Part of a small language model's weights.
Size: width 192, 6 heads of 64 (1 for keys and values), MLP 1536 GELU, vocabulary 2048, 9.54M parameters.
Architecture: rotary positions, tied embeddings.
Training: a variant of Adam for these matrices, 5672 steps.
Each number is 500 + 40 x the weight over its row's rms, rounded and kept within 0 to 999. Layers, rows and columns count from 0. Numbers have three digits each. The size before them is the row's rms in percent of the matrix's.

# layer 5 MLP down, 192x1536, rms 0.0603, rows 100-191, columns 1088-1151
100:487543513450441472495480526481458542572457424470432486474448516516446556519440505388489454502484489514471516493567545498477474482525531514530516504536522509469451501496525553492560456537522509
097:518504531493548468537540469490437487549514500450528520504482452589429475390482528511476472497472479471477476364580551498515507478547457510471524468509480496490492542492544533522413507569489561
099:479491507499510584453536523502504419492485537530468508503458522516524503450499504513522514467512443575494583529493432504481484514523536468425482503468471506519450581583524466495541478521511489
098:475567501507424523452514523496520496533399465430422481460455512511542487472482530498478559510451436461514506486558522469538475558502512455567462501529443516514484484549483472517381505598519499
097:483553492460460536490441483572565532541454497430501520505494507512581491473504503524474497473448488477513471504466474458584508451522520484426487535488503465513465560488460511560511533473486548
093:449517478510483482543531492514402532430476436446467501504505457515532510469599529448498503480425529526498524588476427527435450505483548519514465467499490458446467551491563489468493446529471484
101:467510495547516459484467473576470512456527576561516508464516538409482498579532450533473494501477499491495498477571460541508493538433591457399491541493560539509570568493481461545506548493615474
090:485528487530473446485546464527505482586510480442550478492497452474466521505505533537523556517537481533485524462507507508570536496485472480482505476570539493545528463471506474520463521487574429
199:515549512494502476503472540435487665509470560467488495541507431480528644533537473463486509549446486505510496539460494470518535570387471521493401553560538496454471436453473506524485519463513475
099:539482525571520517523479422474542489518536500477510527456519507461526497548520497555496519400577440469536551462480453523485478520483502462490548548458441466534475506555499480593499450500501480
099:467533502508386467503539501485480521488484554487527430555577480455512505541510459490438523509577530459454467534528538489515465484497499519454509463501487420505500478539529471498583500528603519
094:510528552435501541483467534468506489500533488492549496522577529514462499479459475472542482547502443510523501550526486418474466489525542501503497457521463460515541486450476529464443477497506484
094:472532484510480535494444522522522527463515439426543498531458458478495512501545554481458488455515477493512507440525508499445520484476443510530493429516486502529336499507526526493502452437547521
096:559536472525497430535541503476620476511557504444494498577499562504483543498493414539526509450516483464478444508479457470454489467467498455521544458500465527517453490469520525403533407503515494
097:484592543518527500506450481478439470472526475448465514489511469553479497544493546564472466374490479557536487478501546494499520484489521493480461407528467458544472509614525485531512542532492590
099:524518537478462491460433497458528520487501432495498468493461491517542522500433490537477485511458456469494535541493479567549481531515566433372521357483457500440490536529474530452550498520441468
097:499460590549563494475579515507484480554551515490490519493512536521483522554472446500550548508561484550424466502517480461528476527474447396483435510480560514469530530489548511472436483468507547
099:475522545428548508442491418451471490503504445526493502491570460510524513557572547470422520491452507489533456492557523483514531559522487485516484502463452491550505573477516492477483495582514447
100:435460478444481538473511434460508530483474521564550500478471499524485522505520471490528534598527545557532489544480476536519563572509563472606536416500477473440543402528488520567472498475469453
102:479501519505505540476439484526472575474517484536525482514544467408465574546526502535550519483427568512553464520531483508553551526512472501537494461494459483532419551488553461491470449548464537
095:466484536490470452473502463507480467458535492475525560545545541482510519487554528423524413542480492508506549545546413553543517498452470398507520519424521563504488446482443489531504537505498533
101:437498513487480585476515530472492482524500567544536499527492548458543481577473520505519499541521546479444569596490486502464500526471430552472476484467455451530525466535517487500460566460459512
096:514535494465464511497489534496511459484477455499478525551491505496467531438459522502423506414501404456528445480449510503523441478561485486489496552517413526590521482503527484523477528491495512
097:498518481446521490428555511466457457547520557486522484518534465538520456507507503424585499477548517449523491457530483427487490451514458484453466497471498499492503458465476501470504499493506562
103:450495507515475504533480502527479482557527498477474481521553484483435496458446507463478435539485556599408470523425479455439523468585484542522537514524574562483527510479517482454480486487480424
094:514487513547516518417493460468474480530543528512530497453454543490444523525387534443427463490479561495504504452535527500476492543454475493534461461495484445465494471506491595528506434552525506
101:490499446381444561493475455488482506560484461538516521536553452537528581513495546557481473517593474528553446455489463450503523462547500405484490502536501535503548502480488488539486485551506466
097:544502507435514531492528523482489478425506518533473558444430463531489483517453558563422450504405478572459493478490506523504438507500441521469534561569540500454516483544504523462430513481464513
098:524505495492550564569489498468498453467465481454477470472492505470502498509471479535481530379457565472544480432496392479602482543490508541476455507467471470512456481536479499497534558535544521
098:475492470482577509556506540487555505519470573510464561456499555468493496508485523528512559441379457547489444493485480469507501488475463551496542510504541507480580427481526492552510500492455450
108:496371529521512569483575492452469465403528556498487488572549510490448506552453461520524457469447443469475477611543494449514459472538542485476538605470568455460487513480558517482458512536447522
105:474440524472542538481511473458457416487665552508538489567474486412466494517481509469442436579507553491506509457492435486524492461521500471461510499484503524516569412445457478509554500444532469
101:422512442573512549516540503472540531547512484494491544421424513460506484520509490481417512556498547459477481512497492525495544536526486457569465468494429572467537513431434579406550617466474448
104:448544453488538510535534393521524491552482465448515526493486493474427464490498479490489473534444476524495492468506547449533420473484497525505538516549545490409506451560479473559432583562410536
101:447525519485443505470599535462502506455445526556480491478492455533578537520502529519463524497527525494440440502499400478533528553496499533538498469456555458576543449496524427572533510508531499
105:434588483498484451475494485536465453536463527524511530452504527555547445512453534528475524425519450489536468383535493472574498466539515474428571490551436477476479527507504544469430579528435515
095:456461471505451517498394554562512448435458526570429496433469572498526491425448502513548499456421491535502475549542509505522425518448528524469464500498512497515507437486542485515545520485431510
100:536399531453507515499503490511524447470583526533477528462585399478498494445498535526440552537588551561527535563497481462474518530456522507494489537538474477514528552460551531517488492488555486
101:504523485579447482493593501454541463459511544561561445447567478511492453468505482536503418589511420487534531496516451516485476465562504494462524527536486502526544478486532483517525539493521525
103:502523508514466489493418491486476533503530531474524495500443512492443527537528530534560515410519516432501432474505543488484522488586533483541528478501516600564496462556561486449463548503438482
095:549476440461492452564531464503414534511452489476447501558568459492571547494443495531484445454503551584519526514448431515488517406508487491524551484449438551447372493566495570532476505501485506
096:539497468439526517466468498469487485539579551587469551520509526526467454461553447515442514465481472458484506528518476521533510421488485493490460527503461543585479464587485508459476562539487562
099:521469495559448474435518401533494486526493395521566459429464539505559489448554459457551464573478516568549496431513458518464511462511592527432512513515563477427488490550496545482560531496503555
095:444475554544535511463511456483533483505548508476511525506541515491488504476458495523516512481568493413524541410572471549502504499501482494604517470445475508464514486469506503445487473435469496
101:507577481482529516466517542516502589388526516468434548506595535540496546549538450413478468421499496512414428483480465565470480515522486457534536531526513452471435486472503448469486536484497514
096:473513499606518557516512553527571491439525511510513504492459512525485532459506484470478498535574432425429512527488517457471473542557505489460528478421493499484550522498482535550490510493548493
105:557486475515456526574475516493508578524478470527498531499434487482498508492535475477532457486512553480500506574507479529517481483487560471451547515497494476485461549379470496545511505569499477
102:516480489574474526417493459505438488501529494553524508509481520459465549563476487491380510482514526495490492537448511474542493536485455540476518451534486511495551518523477453480484508533520512
093:544534564507492454489477483527431500479537504514556502460529489524447507456509540507493507543470485562507535527484479454488504469446489458484501568477495563542515581543464469523484492446532491
102:480593516493458508436468477507509423494461503462497550454523471533490460531443499442535523528553502487462526479536520515455495495469492475543474560549537486451426476481511546529535503404482480
101:455526506536481515472520564546559471490506467553507450513487453564512583466453542499527515553485489514483489552451504547472430519515486467516538505557493486498645512546432458497535409493562488
100:493590502532412462532473448488542475558460548512469532433598553584462500479516467500508496383481421522561499469502517495475545494561521521536526496529493489582473539467516513482485492535485558
096:507514528476467527509455493496551529531526460461499485558496555481500513512479499428545485417444438546432552525429494524498505506500507532490446459459516537514462496524484489488422540531539449
100:569494556533463463564634474467486469441531538439436539513453437433555539563525486519592513504457563418432517466496516434460546445546488497510533526603522498462487487489469460502519500421483532
102:478572513484469452453493541510490508526432559506486540432527468522545466522509481496438497489466539461500488481535494560441465488534484523491476539471529490500647479504513531571460435446525542
100:555504492434558493502411394550555464444457505483473503530564511490477473448526468625470548532420519488467484567475512509525499511420533478531479503503509524526454569604452451458497502552489531
097:517514567526488512423563507517557523492492489437523499519492443524566492499461511488512493620576564432498546488454450494478467519466480547487532538489475571441509479422524502513563507518479498
097:564503512514485478473468485472539505524514526472510438493504528479504458522487416513509541497549459511515529429527524503532483480511520463423536499528476516468453509522497535546510480507489413
096:531459464469513527495556588474455495491463559484478533556519516505513573527503464569525521460547471497482479475479532544583428447556490572513506518507521499567569569476480515487490446519486547
105:526553556509518507449454552479488466545501525424534510518478520522463515439492531421510498490493490426508466413531448484473482488516450448497497509485538464491487456479490500466550500457478527
099:460508454531507515483437547475567493522529497485412453533451496460496460520459481482513469485465539555505513478499470488525496554532516516505572540492536467520516529482545492497473472525525514
095:507486537503508477469552455510534529472612491534596501479477533549538492440562566490524479566518501500515558407496515440502534500506471454512514516441434570537450610530499578448557537520522485
099:502491521518495525536568510486533560536526467481454527528475499520459546474488527487527433548484504446412494495440463498420487460469487515594460501506513499457527514502440466555550448557448505
101:572549472480502464507507498552512508501555458553481579512480501545540531487465489585465485422495515602525482522465474541477590542439519482457461507489438401526533508494461507404481420507480537
101:523470550493516477482575551515568485533449442575510492539489486530457523495514459494436497470516477521517474457527519491524529469444524532510459456556536533563541512583528441494478470546530536
095:543550594470473488469487539521485518516490522434539549524527467501534515469460576444537514480482472397495549443440524515534542513499512504528522486482434453481493467469518539462478522470487525
104:470453425514476549528498493515551509469473464570457458466457523541538524524511504608469486521518534467548597572474535498475524445493501446572480458444446543470416526500484507498462485460505472
100:438530475489543523487466491470536460467500523530528532398474487502536520449480520563531493573534481512569464505525550504469473455533405533465475505484490556515487527509558552535557477508510491
101:507532560530481481481548516574530480525464502560519486532536462413508523443494522482491494412564522523464462491483524432490518556488568563565529549551487485485490499424501532464498553496447505
101:528533479537534512535442517464491493512521457570540535485509486399482525467463542509538520429467537503523512398515529404440567502488494527513515527455477568490433457493472530421446509537490490
099:486534487489508451525474519489460482497509478462496512424531534467460490487464549526534533465543453466489523391515511549510538452522512469460428484459504495505496428533468518537482536550511478
101:549478498461519453498446469508508503581514467518511499502473508437487405545460503451528517466496513534463470518424494521505471502411484433442453487432494547468531561569511528456562555537484522
103:544551589484459544511430525509466537480442478439579513561482501484442442475523509533480585466494476548442463423487513498549463537529460507516542413437466449486561546533464490464496428521423488
096:507418422520503473525512499452517484546477491428471564468580494485483483521483467473555450498525574480527492525507515469463538492461478491505484438502474542470443533390548553488482499481444440
097:450541419536408470518520510508544471520515459602460544463562495591587491472503478508552594514469532511565419496472565468539558562463506554576465516479515610572579482467528535528535491460523529
101:503485526471454582560475489465483568563492441475505465515475490528515464477499381557494485516430500535566508561473512518528478482459504512497530520489453521488522469520529541499480460509455494
100:514446528514531487501441542472427484540616558507460531520463533581464524416429578467569501519574501507464430438450541524550518498518494437531472509497547483504470492478518513495494467566488490
091:554549427546422503489525534502450527467514477549493475471519503500549522485501504482515460441557411587508477448529544479505532499447517523556420468479426466522555518514501530562484490505478507
100:496538478489498464471513470460581558488556496473511512481525520554482483471489497470497472495528450513463431493470515543551537476546476436540520480527466478570423536411534491517549430545503505
096:477485500518527440491530476540398520500480499464525466530502464513490543502545523485528503552523471474499587412503408560417537461493536509525506544545515532478516543559476461533530505559517482
100:489493457484488485509482420520541467484489527456535490546517480493524449491524492430464461473445470519505471456484610469585579587473491496583492429538525550505461496524465447495512502479491481
114:513540510446540503472496547488480588491475510442500452510481482477487561463526516417505533512532499518475502465509443496457476522467427500496467523514568491464457457401534491582430518495491467
097:481507473527493502531496521541535545529528522489535502514534493549512540555485515482487557551556509503482534545542480572463446499567427471526516479471488507508541486491467522463485477521441467
098:547504504528449565514491441468466496507426522534498478496508534531490537463450507463500500472416459490518529577525494442490510544519473578605539461513501469586373487503503523470540495451546555
095:472512583489517524523516494466485477468479524532456487476446563453504484530426530460542429599456549468482550533497456492490527500524467556483570523550542465433542487517491554495519444488417469
102:568512432540456445547550514543491567513524521502421498525519468514536511417546431513494465565482512450533465494474499521532545488494503478551509512514476542451491507542490501554527478485520457
094:586492460463507392537474509431511455480443485411516498481522500512501445467510537523539439562442550406514510474481513478501513524539497555563568461494501461497480474471477561493469478564425531
098:543494528506544475561504539431462448452498424469466521527469482404509482548579530540532497552524559477445543506494508480414569477547480491536464506486560473449556381520549467504568505489489467
102:480500468478533440466549535441466546512414544507416524555544411473565533469518520541496516569508495495487517570480447504537553448509505557408540511496506445484502513529477587496472578471576514
100:444475496536506510502498502484454446523491474530523504483475528464544393535509537497517475482450470484528470541508506536509484465544477427500580457506506446528531518446443434478462439560585501
097:561548479455505544519538577474550509562555548436461518538414541509463500532489498553475493515499526453499480487492539485511511534447486477516447491494556523443477521523518593482531491436460528
097:608443532536473494460434500440479552499510529516444485465521536473485550584532607531478494413540501522527534462486476476537525516467548483524472552472461589467499498456549543506498565515572497